Weights of a small transformer language model.
Size: 9 layers, MLP 1024 SwiGLU, vocabulary 8192, 44M parameters.
Architecture: LayerNorm before each block, rotary positions, untied embeddings, value residuals, hashed n-gram embeddings, capped logits.
Training: 907M tokens, 8864 steps.
Each number is 128 + 24 x the weight over its row's rms, rounded and kept within 0 to 255. Layers, rows and columns count from 0. Numbers have three digits each. The size before them is the row's rms in percent of the matrix's.

# layer 3 MLP down (transposed), 1024x512, rms 0.0882, rows 834-870, columns 128-255
104:093146131121143110139161131168138094123136115089143145143112138165125142162163111116080132095135157136116156132140130120091123133133102110085129163163121144109145095129152097168128121111076094123139133133115125134133149126139151145110151174125065150122135128094126147135114147104115134111126111124138149137174140101122157122152126129128147123140128133092140186174122131154132096114113
105:122166117156124130144102111132155133150111141127126154110101094110128162145135120136134152146126090125123126127156151140080120087130118147123130132132122168127157107135162117061123112102100117110128113127121102190087136129165107065123086101134151142122137149125073133131169123140143119120146169153114123101148094135156083139121124136124155122104154121114108147146141162094118082125129
094:168119112113111143111151137138109122126127158120132095119120121116125112113144127176120152114127157108103121071138139118152092130111134143083146113168138111106120164151094161159090085125118136111105128126105128113126121141135128132100122103146132167138134111083093111092075102133117139109149145122117090137125148110111122135146091130121157135173108137105159134121123067179135159169143
101:136113136118110117123112163120154118104096111122109175176138103180142107111130128148151107138147122137151159116138119160130136128079156148106162089133142127121102154132127133142132121152165120129133102121100118116070127105087098111162098123116121081125145135102135134122105132150100122181153124142116132104106114142132119137102105137118141096161118167150140148133126121159091150115102
108:129128155134139156115153126130157119136107118148119164066114114130119130098121106130173093110099111152087124165118103142121104121115081158132141115113093130107100126140158168154084136157136141074105164129151091185114124099093140128117139133124093111075135157119170135133134102101163099185132113119145149090160093125124084123133089096124146167145092105079114106165141126064106105138127
103:123138150098197160146105102126188153117167152108123104122116112096128148142071142143130144138108118106128107123135150181163137141135128125145129129121137093116106116140117182114096107135117131097107153130135129111152099139087113105115117147090117105141140147121126152162114133149117108128121142127126110155124113126117134182108139110123096099135101142120154142155146126114075132115149
095:094139147084138106130066101107123199132148109116146104155118104135122135145134099106126124106139140112134116116181103143117150128113132052130129136118140107106128146170113112102134125115140132102153139129137115187149109132101115127112100118122122139172125170116120136151136169110129098142111127175150151180131133123124131151117116121145160095121145170112131105176099148119168140128074
094:120178118096138142121121039171111160144154117115136166147086089115128152120108125113124109088126153159140155124185132131089141129163154079122131094110138110122078121148153148134116088135136083127109103117106168084133150081129101123155096108091110169148132118151116110105145131135088142091131113158133146146107130138117114080130130146086098149093111118133128130104129155078119122132098
100:166145165134138095133078130125165125186141114136142137103098164129102120119109090108119103151122144099109150142140119142106092168107147134130131121098135125110078080136153138155133152135114150115145126189139133147088105097098109157103170143101137154131163099146146080150114093142129108160090104121171144137101164133124128156157133189099118131146120104126193127097119098100124094100110
102:119126148121151103146110133146096112125118162126113147141152120138121115112157096141137106111152113209151142132138137136181140136122136150133135146130142149116126127157088099126160125132102157115116074122137111134167100130084054132149113137124113125145101125128140109135132122133141112133128122124174137135130079106127145093148155105139124187150135115134153150161187104128140113156119
103:109132121136151107092097094118147124131156114152141129091137129106124156131082108110111114126113115142122089080148087153136097166088080128159129182167101105125106164141122122129128173151164130108138135109126113128149114149100113111153119120145121147128109161133128158133153076119104127152194120140098118138136157118126117130085091118124110132128105149119147100121084107156168151150153
101:117143135106135109119154148115151117127145114110142153121152124123140086130135134148145105122123127131124154175154134104137141183133118106096142092188152096124119125184122097129157131090111109145187123151111133119129135173155139167104155148175143149151137119126137115175133137120114095114164126102120160115175092164153108147089140155137114155122113162079153132150107136149112123162127
102:104140123120135188109104139139115103107172107139126134087105143152124174131117073122127113142136144093124124128072105126142126138114100116147128108101177123127088120166170145112170085119081095150153142106106116154111145107136161116140167134114132145137112140099143131124097142106124103129145153088096133124128131139147126111167089155143067132110117132101150159125170160168153141087102
101:111161155128109123126095125127106117169116113131089106127147141085151142135148155173113160138101175149108135155131132208154154099115135105161140121164084146121177126135120120125121141137131173113118099119098086092092111079151096174114195095135132133110172096097096135209121138147156080160137107117133124077108088130124125132097121130151091171129125121135150142149176159138137163107129
096:123139091181160132169117160119102131147135140114114137123136116130126131133160121119096138108094125150137099136138143099159114144104099143146096140132126151091105126131186121168126092169132135131132126124089163173112130169110104116134128151151113149129111187139105118140127155135128137145139110075125133094112085137119137132110083161176128079133111097131138127096104145129119129121102
098:110140106123148120162092122156107170125180146112117164160143144091095113100146108115167117125130106101126119121135137101157149181092106135105144120124133145145135070151127120099115108116101108170105119121101143105110135111121125143154091125112102162175106155128114118128104128130147127117142110113159138160160101127134057135097121154175109133139124132119149141136138117109113148139128
100:130164166098120135124109137117121091163130077124146155144109134150148094168127126093129138146173116164123123158151135102108150137106113151124153144147137132231112135134087112103122088127125112115150118122106129134113103107129124102107128137125169128124144147143146108104153147136130109153117135108130113115132140116146102160092139111098070130123121093147128104109134104117113139127097
098:177143107164132142098131136119129115101151154172118079085161176122108098076155157127089141165133150148116129176133119180136071124101125108119119127102092114106153118122125101164099145093134145108124151147154145122147128088107095112141169115117107133102154136147137106143099092117173132130094115134135082100128068123162140141074160149147157114141183131114149164079121106142114130112184
096:119140122116129122134105132119122165133141133140159163160129140111142184124108133109094129108102130162114117104149142178126137144154122152030142108163142131098173092130101142174111117111127133179150107129139124148114095181107135140154124142137092123098111125107160148115121139129136136141115151122138104109108135115105134061144148113132144110131092153116127154115142108160165114130128
096:146145135171159182141120108101152100123083119082137160110101139104133134125127147141139134108084124120135099121114099122096110148122120127143152084140129147064133136103102142164118125118134119093098116124120114141110117095125147129143074097098174143097121111169153156119124151131136096131139062091104119114169152136155118142143133149147111141115102136128132140137122151142120141133099
099:106145125132152165074080179134156157124116139107159138114085150171089114081141130111152142085158076143100155129132128136137092170171110136161144124120140113085137080167108117140125124143140121138163148137137140137133124120138151082128115119146124122142139132093100082135110094114100128135113166115163133130155120111122113167124161082116158109106135120103143141119137165152106125163124
102:120120106109131141109146080102155155081115116125131123146182123144161109134137112124110153125121112147129107145114125136137110146114095104127152091125136154164132143149079158113147114136095132113132132112143124094113125106120124140111133164093130097168190141106121121166121169130133106128125148118108096153108139107104172119143152155135118081117137169089156117188117094137103078120141
097:140097106140155091128091101130137091140176112142126110105113144078127126128115103115106110139113162139133105119146175111138162123097113152095099090138099187145124122119121109102122161147110103116103111108137098137126084123121075160171110134145099143126146134104140157115137147144157126143136158088145088173132103146135110110119152134114118101157123147130147146132128153100059105130204
099:150176110150118157121112159090080171115196083138140112122139090127135120121128137156132114090145133156121157155102125129140144135137115078126132091146152134173148172078151137110120137130124122159142118077096174121150127104139129086122154116101133105107097144134109141130175117169138138106087105102113120115129110101115076157132071086074105134135174111141140147150121175156140131119079
108:166139137127122109131116132169114117126124145104118133151143106135144151123104133152122143121134154165126108127120156133118154126122128170158108109113154162134116139128123162129147077124117147101084095125162108085143117126105075158089184145152132125171115100197141130107148100107148150128140130127110142148118148113128160167138155077136120104139115158151150134117154135117174131148111
096:137112122155139096110142131134131108096095147129134133144108124122092143172132117104103164089120140138143153164113074120140105115110126172143122102073134093122103120133119158119149149109076143140121148161129108101145140148117166144128115144114106171134138105131089073095132095147117161117126149127133080128135139120131106124137104120133119120182100147131136123152149154163114152139151
104:106142123131088118098115113142150139154066109091121092152133161114105110135104156106123141120102145106059145115147183166113142165143141163132180142115152157092164116121098119127157140130162077099115154139106125067139113100125116142106130135140120141094104124131114154134112151130132154124104115148139119143151153120120117138078157131151109144123133134114083154125126087146089167141127
100:144131130150106132149105147137092109100133100112162115111120154092125139136123163123149123108141140130182143101135121123124080100117171118130120120127128138099174123131106099144142126146103157118157070127117182160092164132175114166136135069106103169160150148135105103111095115110065158158135178125125166115119110116125122151155143143111100101103110110096161145154144155109135158107106
095:088118113173133075140111089175104133118114132148123137096097148096119122137124130073159142090126057151097137120157156117126137103126153150119087135118100129109124146123172102139071121135174128105116096149092102111138143138141095180108133124126128131144122150117180142119133128141132174174116123088129095102126146115138147100106135141150143159090106126123156134135131091154117137166082
100:111113139123091146121106109159114102143113143145123113132154125158115089093120125145159103185112136134110133104118159093127150093150110128169176148122138172137125155126101153139057106163142099141072153125114137145120156103127102121128106105103110161137130098129105108120152116133145201119070080128146167138101163123105122138134140079186100083149116166146137153089132080117113129127121
098:138144098119116150107151179161110110121122150105135165171144129127134124105151109130078117117104151139109116155126139135111149106108122132161137123120124118179149137101153114123127076137131073164097118099109157133171100147153085100106139127147113067157198135110107100093188174140114150182115127115140126105142112135104142137116094139060119142115081140118103153136127124121151138124148
107:145131082133105124121188140160176150118144104109130141110154124155134138115130128198102136129132109150155112110143139136116086126109145123137141110109172118115122131108128182080149132162112106134133133072152124094151124150121110106128161159159112121113133075155108113161164157139106125114154119132144087112113140134149089116123130117098119063134105169116117117100113149157141150127147
100:104133139117114113134118117091116128085109100154123089120122090126106108064113124086132095100119118141154109127113094144113135124136114173114141114101171170106108157181092164130134099170139132112151167125088127146074137111121121162150131143194137141119135078173146150092125153141147148113144126131095173151143129131118134111140165182113080102176125120107135163125140121180151148138102
098:107144139156140109122124134131153121115135110135132114110132143138122131141120118073150157145131142142142142112116128128125168130142148075133139132120148093156101144108129091135142099147138130117111139142135181128094137112120103153094140124168119130135097134128155110112124087148096096146121116105125131117104192085113135106159138089133155126145101096208107132090142153178153151184124
103:111177099101097113126140102106091141127094121151068109124139118101144119165122085149119160133117137139186127108127153139122132092156139140125151083137113093134110180150090135138115092107116141140136089145128132159143136087153121164101079140139123118142183167142080132198135127138148127169159128134149145120123115111109102105121155101138084116135115156127108125108095133155122157117134
096:146152082124102168069125095120124160123102119119156152166132125129090129133145150134148110070120157156133148102095155102121140119161117165139106126137124122136130114129103145140114150109114115133123129167130081163122125131090144154139074085152160139161092104113125137101125165138088125089076111115132121109146099139097139144101135168094145148076103101139096152169155114142125198137154
097:105127127124118134100100144155159138174095117109132154123110146081140116126119111158177123111088119173152136105154077127143139148111133121139094169159067106146105169123133116136113141137152127117098112113117147125101125155143133136134128129089174122086093136132128145197134155120111123092165187125163149137137154095138092097144178127151103118135143129114134085125165134135156123121133
# layer 3 MLP gate, 1024x512, rms 0.0865, rows 835-870, columns 128-255
099:158090126120143148130162196129123121163143069106131146134121085078125189175110152124126159108117111113139120160121142127103111112112120090127142067130131112150148144153135138136166123098124164151130132150182134148132154134101101140154123171113098152127086166130136140134151174121133082143127160154132141106120131106112103120134125114123153128115095141084148101116120122158107147129110
095:150124138127094130151132105140094148124166107129156165131119170136107091116099112164137115119118137156126132119112130132139113133148130146086109126129121143186129146164145128139151155186167144111141113144097122160129105126113137126140097160129115139119126128069106131130134114120053111105108104156104134145173105153104105094141141130129114078097167142125148122140149121117075133144138
106:097082099112153165127122131067064137161105150119124110141142100145114092121147106113110149102112098113148119124125139125099116090098158119118122109110099158107072096124084140192115127121114137087077146112118094133113162102090159109206098091103170143143158110124163120111132124161127130175127134103120153108155114138109145116165133085093107150073140126110121146121095143099153141117148
108:096114103100143183139112129118119151100113153167114146144104123116168117130138172135088134143165126154167137116076099113162144096131168176135150132121136096145140151106153131117111119133100126122134130121128091124075129142116160124135106075125161122150133117161138113172138163108111160088132141141126159157100125171136181189088147115111101114119099113154146140068118138101109142063145
098:120154111134134101126137122130108125129118151137101155120103105118078144107140129151106108086121121141144139160139157098175115129115126132141119141113166121151126146104102155149111129118113163081112131101169154108137112105116079137112113125143135138126171129109146121123140107128152095129167098088103164137126129144124140082094144138163153131128115146106139146102138117094101151161132
099:144127112112101180097162132129132106171088122124133121142132143097104093082113137144125097168098127147175124131119162133113135126126086138124126115113145130147148110143143089101131128088169140144128138126091134148096134101128152125100148141134077115147148147125169144103113097131103097115127177103072118142140130131158175116127144155140169151121133155133129104118126124108110053134150
098:065145115123134160139170121137120174144116157132149143125131106137126140117143059126125122101121142135124149116170151153160158128131134090134094150119122140154135155106130172108086061128133112164125123100068140094125127140108151156152129133138103138146120154131135107111109125157118113158122134121117136139183174166147134069154125154156129106116127143146124118189118148137134118122121
096:137126170141179117133122151168183113137140116102132114099122109180121084139178138147164130133083142106140104130086104128099134129172146139133141125125096115131149153150147122111112135146131127140120096130101124111087111106121145105117184096104117110163101131135144092119151118120126173110143131115096133122162129142138119141161129151135149145140124120132130113151070145107110139107148
102:173145163083132139144142149157132191120118136119112180128141125175135156143114136098142109142114134123120166127169127137153160136108156152148131110134169129118129138119125142166150116111128169139123107139104127131098100101123136130171123170109146091119143105126160185099136123108125146126140129120135119114153122119131143091147101115137126118158128146140147091180114121139121114164135
097:138112110113155135114088111128120180148120142098160106129110119101135139099168123121120089133145120106142131130140129148088141103128168124087142110103144149168147159131142110160155154163095173139133136101117098142153091118135125151131110122162112114128114174143159132136143149120116092132134131127108117103116167115090120146166179133129179150084113101143125137136141152113154121098155
103:138129139143112115124108130118138121105163134124140108110117167116143163142124096153148152134133126097154130143083117120101103116131099162123126109131126111112139111137158127164130151128159138174134112109179154122098106102139141130114122113086073142135140145116124175108121084137082145119141175127113168137112122168141077130136137130105174196104146124118126139125160116155123104101072
100:169181149133126097142185132109176144143128123146135130173098143119125141108135145162150106107152125163130153120141123184136110135112171150092156123150160157139151090113140141113109104079136168130132135103131136173131129095146114155160119102154131142079119119126193140163102146120160131096126103163129099140160161112088098114102125124109130092136145101120159155150116110126144146143139
102:143113164118111180113135125137128084162101107095132119136088136131077184085130131097108119099149139138140099120124123083097126138143106115126155170140146136108128142127137115157131178139152119109108102106118175130156141105107100100145138131114163129099141165136142116140125115128121095154118134114127154157158136110066141161166158154124165123111119151140139115096085112135128146152166
097:172135176100119113109102127096138160097147099130117123191140129109078091124163148125167139119099145100088087118110162113096128139130116127072141143109117135110109094095109148163089139141159131125092121115138092131128142168142161131140124127140105140131163155122124095127132106127119153125097133119122161100129112140128124120121097144164157150152134135136127087102143101151117167121103
098:127118166155139119113109142124124093119126118082137086134138126137141097136115098107087075149124110100100140098089175134104166112136124129061123148127105134160139097136112110141121087150147158143154133180135129091137116155128132109107121135122109169118099121100124151133130107148076175150090157156049133106172119153126144116138077131126113142150151125085061156146113135138141097100154
102:139143096151097106124119115115125131138111136137079140149110071121086184116135168114153098121136136151129136065091163138127168128103137130152105099119111138107096162139158147115119160112135138104100113118108110135089141118169150155141085141161115130106142133135125175113072086108144111124085155117157126099187108126118111108091143127118174117152143185156113129115117160108164092151168
101:120143081122175137138124127138157161134134113188130141127088148116125124170114167161132122114133046139175128100130160138123145116126074112102181095152114150110179140112074111089138129098169143126133104128136119148084151176145133109095148134116132136141130133122148127143084155082117121123120118149109160103099124094098141123103139105128125125179132168098147144158139106150116117105132
087:116137125128122118124116122142116099088176127142144115120142121111108120114143124117151140120163128072124090129100132103127073137121123113142126161103105131117128188122128084118115146187130135098098116113096140125119160099127078117102140127113144084159109131111104098108161170139108135121095120144110117128133136132122127178086161113126103114117134121150139076162108091082115119126137
099:086144107121114110108156105143131135128108164103103096152136122106113146151151110150135143099119128143105145124117130120146121110100129157189166111124140152119087130133163170088129118108158141133114108095110123092171127140120112138109156102101112169086134135126099134121131109141117122117111105102148135111146105162118173101129124116109121095132126155164149115150131127113130069133096
104:120154109161145121127117150144165141151137108111135111113106128120152154128201140081135162082126116117130119161087101135142134140199105108122113141145122140140126097154128126150114139162114154144164136159125122176070127107124185100079134156149117121121156135084122093102077119143131165116111165148139111145105080102124152138122130128125119175115117156102146095099144121117106148138131
104:111161151087140114134115179143100127166155134121194122152094104112134160155160128139121136124139078122138166072132150150162132118130140149121116141123149130169142113150132158141157127125100131141090102149117153146082064109176138119088163145081118091099089139101095161148125122154137149097157187106142158152162150117141119099148109111119111118124069113156112162109111162100162117164153
097:135116093126096106100149084161125176115097111169099136155139130138110114111131148164121162136132115149118086078135076146127148120178148090144148135121155091168114123093124108176155119108165160100108123118152137109159162144122167144105117114167068147165110125192130155166127130130152158091140170135094155147143116102145135197108113131092113161093146098140107153144125131118141148144154
100:122185169101113089127145142153122099159093151124109130131134108103093116126139147133144109108172129130090084119138176100096127161111111137122089128110111163115121151152128133134118129140109112131156184130122164149093153120110148109113146088141167172100158139130152117112130155114129093115112122120134099159164150153159077152119141167117144120145145149105111184120102146133153175137131
104:099122116124160158099169106140144123175153158114141126125084124123151135105097130089126158125088124148110159092101149126119125161086113177100173110133105111131119105146116113129125113113071136108134121118100142133129121148143098117109128138105146120129123117111117163135155139119092145140098097124094122122121126141160129147094120116117102198216140079112095117104099115131113159167143
103:152152135178097100098138151125102150071149112165164155151145103140097090174061108115126178130134146141093149136178129086141156123163104159136153149138123119120076154084106164149138160096099123136143114140165086141169114126125129152142124177113110154063111112153162142111089149114112155125147168146129118124101123081122133161122163175099140100106148146117122160181140131121199103134125
102:148138157105155132121147096154133163135064156155155150122079093105136148093102121134108113139147095130121117166115106138127148111139133144109094138133084109157088166139167115114111132139140124115145117108159132146119100113104169179111152124123101108140139169135079116110174130155100090163067144151138095120112118136125105127122079165107144066152161117104119093156139131130133128128071
106:136152143131143133149123153133138122079205144110108131148108135176111135130146126112122121076145131157134132113119089136112120074138188098114158124155150103098110095104133152101123153116151163116134131145147121174122079092142131149130109113114104132129112129132151113111136104131081130209114129090130160106152134093147138141167111130103107091129134114116153115148084140127130121093123
095:150116125145112118096162126106150137140136094095168104128112096105141128140122143157137108104148141099201126163132120098113116148130162123122155141149127145101146149138119137163155134133123130158157148110093111117153121093145152076146157111128111156143119154178106102132074161116180106105160133084137129099115132122151103131174117158145104129136173152130123138131107120114147093146149
098:153119146099147097124074126100153142084136187139173137107138086098176169095094088098136098132124177107128097134117113140094139133121144110134136133158155124127149119129114134126091150133118112135134159131130154099143110141151107101151128136113155126155129158103147140147123141190137101195155139099129119116171112129116109131156105134137090120093155156141128111132124138134134112130123
098:169114139116113097155147131116095139133139142078141149142097123164152109140107152116104087084142108149162148121114125146114143093116141135136111091112122139128124160102141130186107083109135170140110099118156142149150069135152106151150114126118122131165157141112139143107157178132110129131161107159129167130146112128135080111123094143127157122126168135073133140136106164135138101106158
102:080153131140112116136124137166136118160100137085109160129092124140150140137123150137154098092142117079149105132106102121116144114146142154103116113108119135145123107127113127179123134161102171199125147156139092132134140120153108106097139130133113120120102162115160130135141083093133123096090115072154112132132130143112145177162095134146103128092139147134129149128123103145124129133152
103:121135132134126113111123107137078143098145109065161141103130090154090110100081125112130131144121124128087135082139124140098154170132149140155125117150068159128125109154119115120149121112113113110185148146164121134087120149132158116128154147139152126127120083159107157140143153132133105148116130101107118130130082075077115107148113119095117125125162119154119138134134146140135154107096
099:101113163100111138089156131108118101177153168118150091134180177133150156118124111113170133111109110149090123112112192142142161154105108121100169140131117122094140155093116128154098158115113145163146112118087097125109121138129105109146127137126172127111113094128119160133124142112151113077072147113124086147113103147154137144103106145138116141168145135115099119138129124139166127087110
098:131149120143111104137148106125108109110113133131118159103131120108117110142116094163179076173110140078166145128090157162088095132130101136135154163115119146108082165155126124104106082148139143126083160117160146133162108098115125156138140130131127107092109167098122116145071102146126137140125080129089113173093134100101111123103148063147155126152168106124083096140128076145138152154145
096:106129144141150122112136146125172124114136114094161130136133100126096098113179131132153082109120148169174130121093128148086130125130125146148150133183133108143145151153131173086141140115171118151108110137140097125128146125129143167178128129119168133136122160103146145123157163147125122067116106157125127150161134131155145085107106142138117157141094080147107081115115136116127099144125
095:148130145075120144115124146138123114143096148163125124111138110153116102108090142150165094109114152133116144145140176165088138153138153141109158122119113153077175138156099131107145112119121139142192116079123125173142144136128099134173137129127161183122147088168142147153110158146152137135124103151074122149165090157135105101141109110170129128083115137116136134114154092159150142104167
# layer 3 MLP up, 1024x512, rms 0.0928, rows 835-870, columns 128-255
101:108125101130121096133110186162153142098122141091093191132147127088175125129169112134154151160162148111168152055117122136128110057166113170169102166100135138136130114161144119094133133124154084156113088122114075137155180131117144089117097130135143165141134123145093124104129092156143140063109133136117081112110099118113148109093121150125144136104156121090141158110109118101112116130081
093:087094148112130107135147113143117122144148089106094106123074117192154130129122120124135088171154099116121119116133115168118137142171133146157108124146068123140115110153119131124121149172106142126081144142107147115112130108098125140128138133122094167166112147166116100164100177106161154130145080141114130118116145098185102152178092121131103116159183139141126144129125108117108177128146
102:149123123136125154127113139112117091123096115129132134101127116176122103104182136123140135138122137134157145141120139165115126151117084158173148114127133144123087128103140138106100127133114136119127141139135116133078121087106105102168095114123155146129156121133123142106095139173115139168106103110126136120130115117075141143178096125111093106166099120150109183112108129163145146111144
108:107143154167083136138137065130139112143125115100130122107131113129116126151158119146188138169128135124101122156100114095106102098121107110120122121149114110136110123100146160119123121135123139104142138150136137147146103099128149141128167148152133073088116127121141153134122103127176134160131137125123109128151123120114127105130119105184135159149112116116104115151133167075166117150127
101:129136087105155130114130167108132139088147172113116123074128148125142146130114106095116117139110113115138078154146119157175141109160161131135123103153110159113125123151166166104095135158154131105110125119109109114141100158101139109115133142099137111150157159125125155168158102104131174079112161147126085149159139103155129154095093115134070116095097121106136153151133135113108117177154
094:147162149151146119106104125095129136156102103143089153110156107162135129144114146115080110157133182143118086095126115140143127157114150128136149147113148113143169169151105138178131147179161105112127149156150164129120165141116106127089151120129162091140132122142110128122146132105179096161122111100092130149098139125118152167090124138105098095082117084128159145148099135123160133117090
091:136116124135148149128155156161195107095155133125160147118157146124134177156107146163078127151152134144128136182120118157138159146143116159120159105087093125119129108145156124161117114111147086131158120097162131105121150112146075139121103134115100164114156100104111145173161130116100148117174101128100133099098126156119170150123098110120107132156138089164124139128171131088110169119129
097:144128117138164099140080119061086110102141116133137174109092166127133126133079092103126120145129140154095180169103107114134156065113171178114111149117139104150133108119116112124128126157151118123125116135131088084146087122138146137150084142133100122117168080118116141159147117156125131134098129144138114103090146137136129119130133147101138141112131157209143156131114158145111104150136
100:113130133131148074162135126083134122111114102122116146121146104122135160120146125157110126107168131131117100095156116163181135124111093186134093146130134175151162096143123116145170119141124136119120121113145091099111127115104086106143160157135123145142109092146135174140116129134162164144124151140115136107137113104128160154157106135135109130142167097145141097160134127116127126187117
102:166152155109143096127079139121117098102130120136135106129117108128118170118111087118112152079116132109120113151163096126139132158102131113097131122111113106150168128144178152145137154126152164065136110100065150099147150133138119141151105158145127120163131110098107108180168082072106128123178100140142137124118134102111103111105113097150118107149141152144142102138073154121146143089127
096:126100148154152174111133127144114097118133128110179152112147064099131137107112160118089082079113131131101175149132132132131140138138117166114125124149135134111122116122100126121129142116124139101109129095127120110149120147102107082112138125127123151154128096131126124174136156133167123142131110130137085115154111120133107151082189146085140106182110148138171148114100166133175123168216
102:109139131155109134108089121156178181172134125135118091099113131122130146172148131153112170098114127089115154140108163145112150201101143125114127128143171114121132139132149112084109101156100159119164142102131087134147117134114157104167208142102131121154139132152118128146082112140124168120127090096102152138093128151124118111115158121163124151126139129113113092141131151168110108086123
104:167093105148157128118102156131100180182133141167126080126119176086101106090147148158144103174110138098124122160128093163134180127120125074134116130107110175134140101127113130116118073118134145125167087110121138120108139126163117109110152094150100120113137108130102120127131125118081128174110117133126113102163059127103116079118108121195130146141161137133124141146165117135173120156172
097:094146163158133135174101163112132136166105126138124118154145155085146157152121150091121143119161158131134120147135151124115114105132159168151179084096148134129161133134105155120150158141127146121139134097191152117119117116153140127117132116163121151113129133143118150139117134131158120139186120110132112102156142097140068095128109130123115119113099115122127157116128153089136116140136
096:102096145097107118124118115154118130133148145105136143116139119112136144137160117128144141122086097140113131103151106155175120137109134106154151133157145082129144139141138158126135085101137113125137170120074133151091128090124120130161139170161118134143117164139126133085108150140180159158171116133119105168130126139115085126151104125134132131122130158177104137101116124101132150093094
100:144089160137109112092151062154093097125146110134175128137157165144164107130145151115095119139184132117124134150151118133100110114121138138119156152134129138108129061131131133142082129099123103134158147137132111118130124127104124089135082107135149117133163103117134114139120122111088189145147100119082123142119118119163109132143146142154109150097092059087133125122127122145094172160113
102:154120136118142131144105142149157111150092113161107124099133144130139116150110123121094170088114109121112120130147116133156122104099126134143113143094085131132103115120123128144143172120113148129200153144135137134114098131124141108106155117123071129094122159166149106153134167182105097098140117155103112092104128121145169121118147083150145126133128108133146098120129129138142141083135
088:113133124119146128107133136095110110145145109098166129103145124116122145112127139139145096140091116120190151123106134082138095142072153157207101106075102124126134139152111159058099104121125097121098128127127148110145180106173140105132112160111124114141118081132100099161162131143126121123156101122124159174119156102167138135138148131143089117146134087109116125158129143087110141144146
096:127157086130120178141083099108118130125126122132108162104130126101143138154128158157098152128117125158107167088127130107121119126148115138156140099150111110095070116143159170138111105119160142140117112108193099152116132094135150127102129137085197130132088119136117128139135119119143098122137123114120136146131114122128112143143093156137112136149147117122104109115171140118162162076143
100:129098091150135173166183153113159115129156122085121118163115160107096122089163124144127135135113091156132137115108150142111135136117139143149106139159118111123149128128127085104112120135105137097110074154102107110136112125090123145122131110073143143102130129124110128200145120113139073103108154139127111106118123127143127114078182126102177173156130160123136097102114112131124156124166
102:129080134117153155099106125127146125169103100133087107112163120184128120097158128104110135093148163123128118148146132134156101131105119125104167140106105103135144174141132139084160134150134123107092145083137130112131110137127137141091185147153145104133131176119098083140131131174142101139113143133104126163115160165107157115119186095150123118120120168073101086113108074101150123144129
094:139126089147123140135096123099131118057128111108064137174129109129181137139138157151128096147047132186110074157123142101120123111143104137106125136135149153134139139106163169090143117112153123161122135118137153118118120152142120157141116155112131120141137137158127159147148128103124135133157107110100129160130125139149097117189151141109149134119179121103102121138118106113062156173144
099:154111124131148079113127134116140169137135125160101123136146121117173111129118108141122150129130137126146105163165164106147158137114103137125177090100118108155160135124123123164130121084134129124134143101118180147158138110157142122127131118142094124073124100141106103114146123131139155127137088101114135108081129107101130162094131162145137121111153100124142141150099168137135152155127
108:204145121124128110112127138096130117134131135093138152123138118136117140121122111116142115141126132127129113123110129119139127100158141150184121136131109167090103118158124138155137084167168109134107139090132104077168114144131113112098165171124132083156133086175154164144121122122127158157100152161114116089153102136108132127143106123132118122128095174140110129120158086109163125102159
097:147165104121168158137121151090110096107114115200144131121092085159107127126115141111156121138114101093088102131097195119125118116121101161183140164181152148121122089138150111150162120150111101135160130115152145086089121189134136145141122110134120110129113121136150150148154103137156174116121115093116173097142128132123133106149147143082088147167121162140146141086140126148088143127102
102:108151159142112133115130105108164102112124096155074132117109122116153124146135126152131176130101138128078166149103096113129105150134116143084149104102097139160102121116067126175094153168152121110079145199105170103110152130155075089088140143117140171142135146098114141115132116078135127128119138117145159139124131171137118109122117105152119126193107119131130088160129115139156098170130
102:119144103098135122162145141099113108146139099148122108084103130147093138153150186107128140122132167165137144121137126090117100128116174127123094161090102140102129117146164160139104121109117160103132104122108175114078113095116117174120136108080098108159142140125117167149089119136090128166128152119144122142162121110088157132152084112115141102139112121110134142149145119134148164101143
096:140090091128097124144107097180153149108140114113149106157105109137158155106113123153119140146116158122100121112130143156165145129146144151104166149124156098142167120156120142153129131120143127126146142092153074158154134108141140115142126110114117138124115133160093125186097178130099136097124150097130108119157155129128135128159086177151131106143148103102103130147133110133090131102100
099:154128121158113121108111119143153119119107169151115152169074103105106130107094152137183170149159075131129146123150128110125121085104151121107138151124118099096132164144100115156136160121117124130138137137143110123167104127168133146098163130108137129165140131123137139091083154191162125151123135128101128144110084089125111097118172116144135135110116121128140170151158087120154154114154
093:172119159131126114122125189187142123131133099131125135115156149140090104135137124115115170112112132127117113144121103134144111102126143180139110131126137168152146112116132123150142105121158141149097100135110137131177070094134119132118131131107101113134139123096150091124121115096145095143152123122121155131108126156140092120126126106082126101113085140143120163160116107129132151156152
109:105081097122105088113133107075153097133125127082145108130144170165137119102182152139098153118133121108135116147105152156093083116098148143140111127129147115153103115088102143107152144159137120087159112101143135086144162105106172138124134134111118116108164110114141102147156117133132141093139141124114131133103140126147149140114140092101148105150102111142130073111147125132123145122199
103:119122158129136101115127141147099151155130125132117117125121099126103148111109148087115119130136102125126148146109122194109131107129105119165152100165153124115104150125139111115167135159096137115142113113149122085106137152130116136130128133156101161125158156124122122147108142147123134147161141158120089140160104125124170116154113090127128070160111157085157129119117132125111189166151
099:136121129118117139097173129130145114138118085116078092093153162171164123122109110094094126139125123125136141133107125136149140119144100108172156095121153104130174134094131125133107105150132140107140127126127114130136095121103090078100140139119107116063149147137129136123157135121148090131121093148099124117108121119151105127138081121109123154135130104132120158096102112113131139149125
101:096128129116125155143101100114156137133085130073098138127106160091135130121135103145129148117127114079143144141113151102088099104152150127082134140114125166133125134147146118131118130155111139127097089107141133124147102117151140086111129134116108139167101160136174096137112105108154126139129169126101140124133150088161108129110162169136137119125134128144136121152137086189107166108144
096:121126116083120166097151156133150127124118130174159114190139126141112133103093104171168158077105108105118125088170112132099117155157117108160117131131096123083145154118149107087083149131128113136142110132157117186096111092185181085139093100146086151157124107143160144131099125110119163131124140122124104090129095152154123151116100135100111142110132110147102137147116105156137126168134
095:115108110085133127153129133117154129128119143124159154118172105134112163155109157106150155119103135090135105129088117107135130120134133063097125130137105121134117114138108135157131150157113144135116139116104104142101146135130070169148154168102145133091117131116108139122153136135112169104110158168130188143151171149126132095127115108114109129137138095137144163150135159090118180143142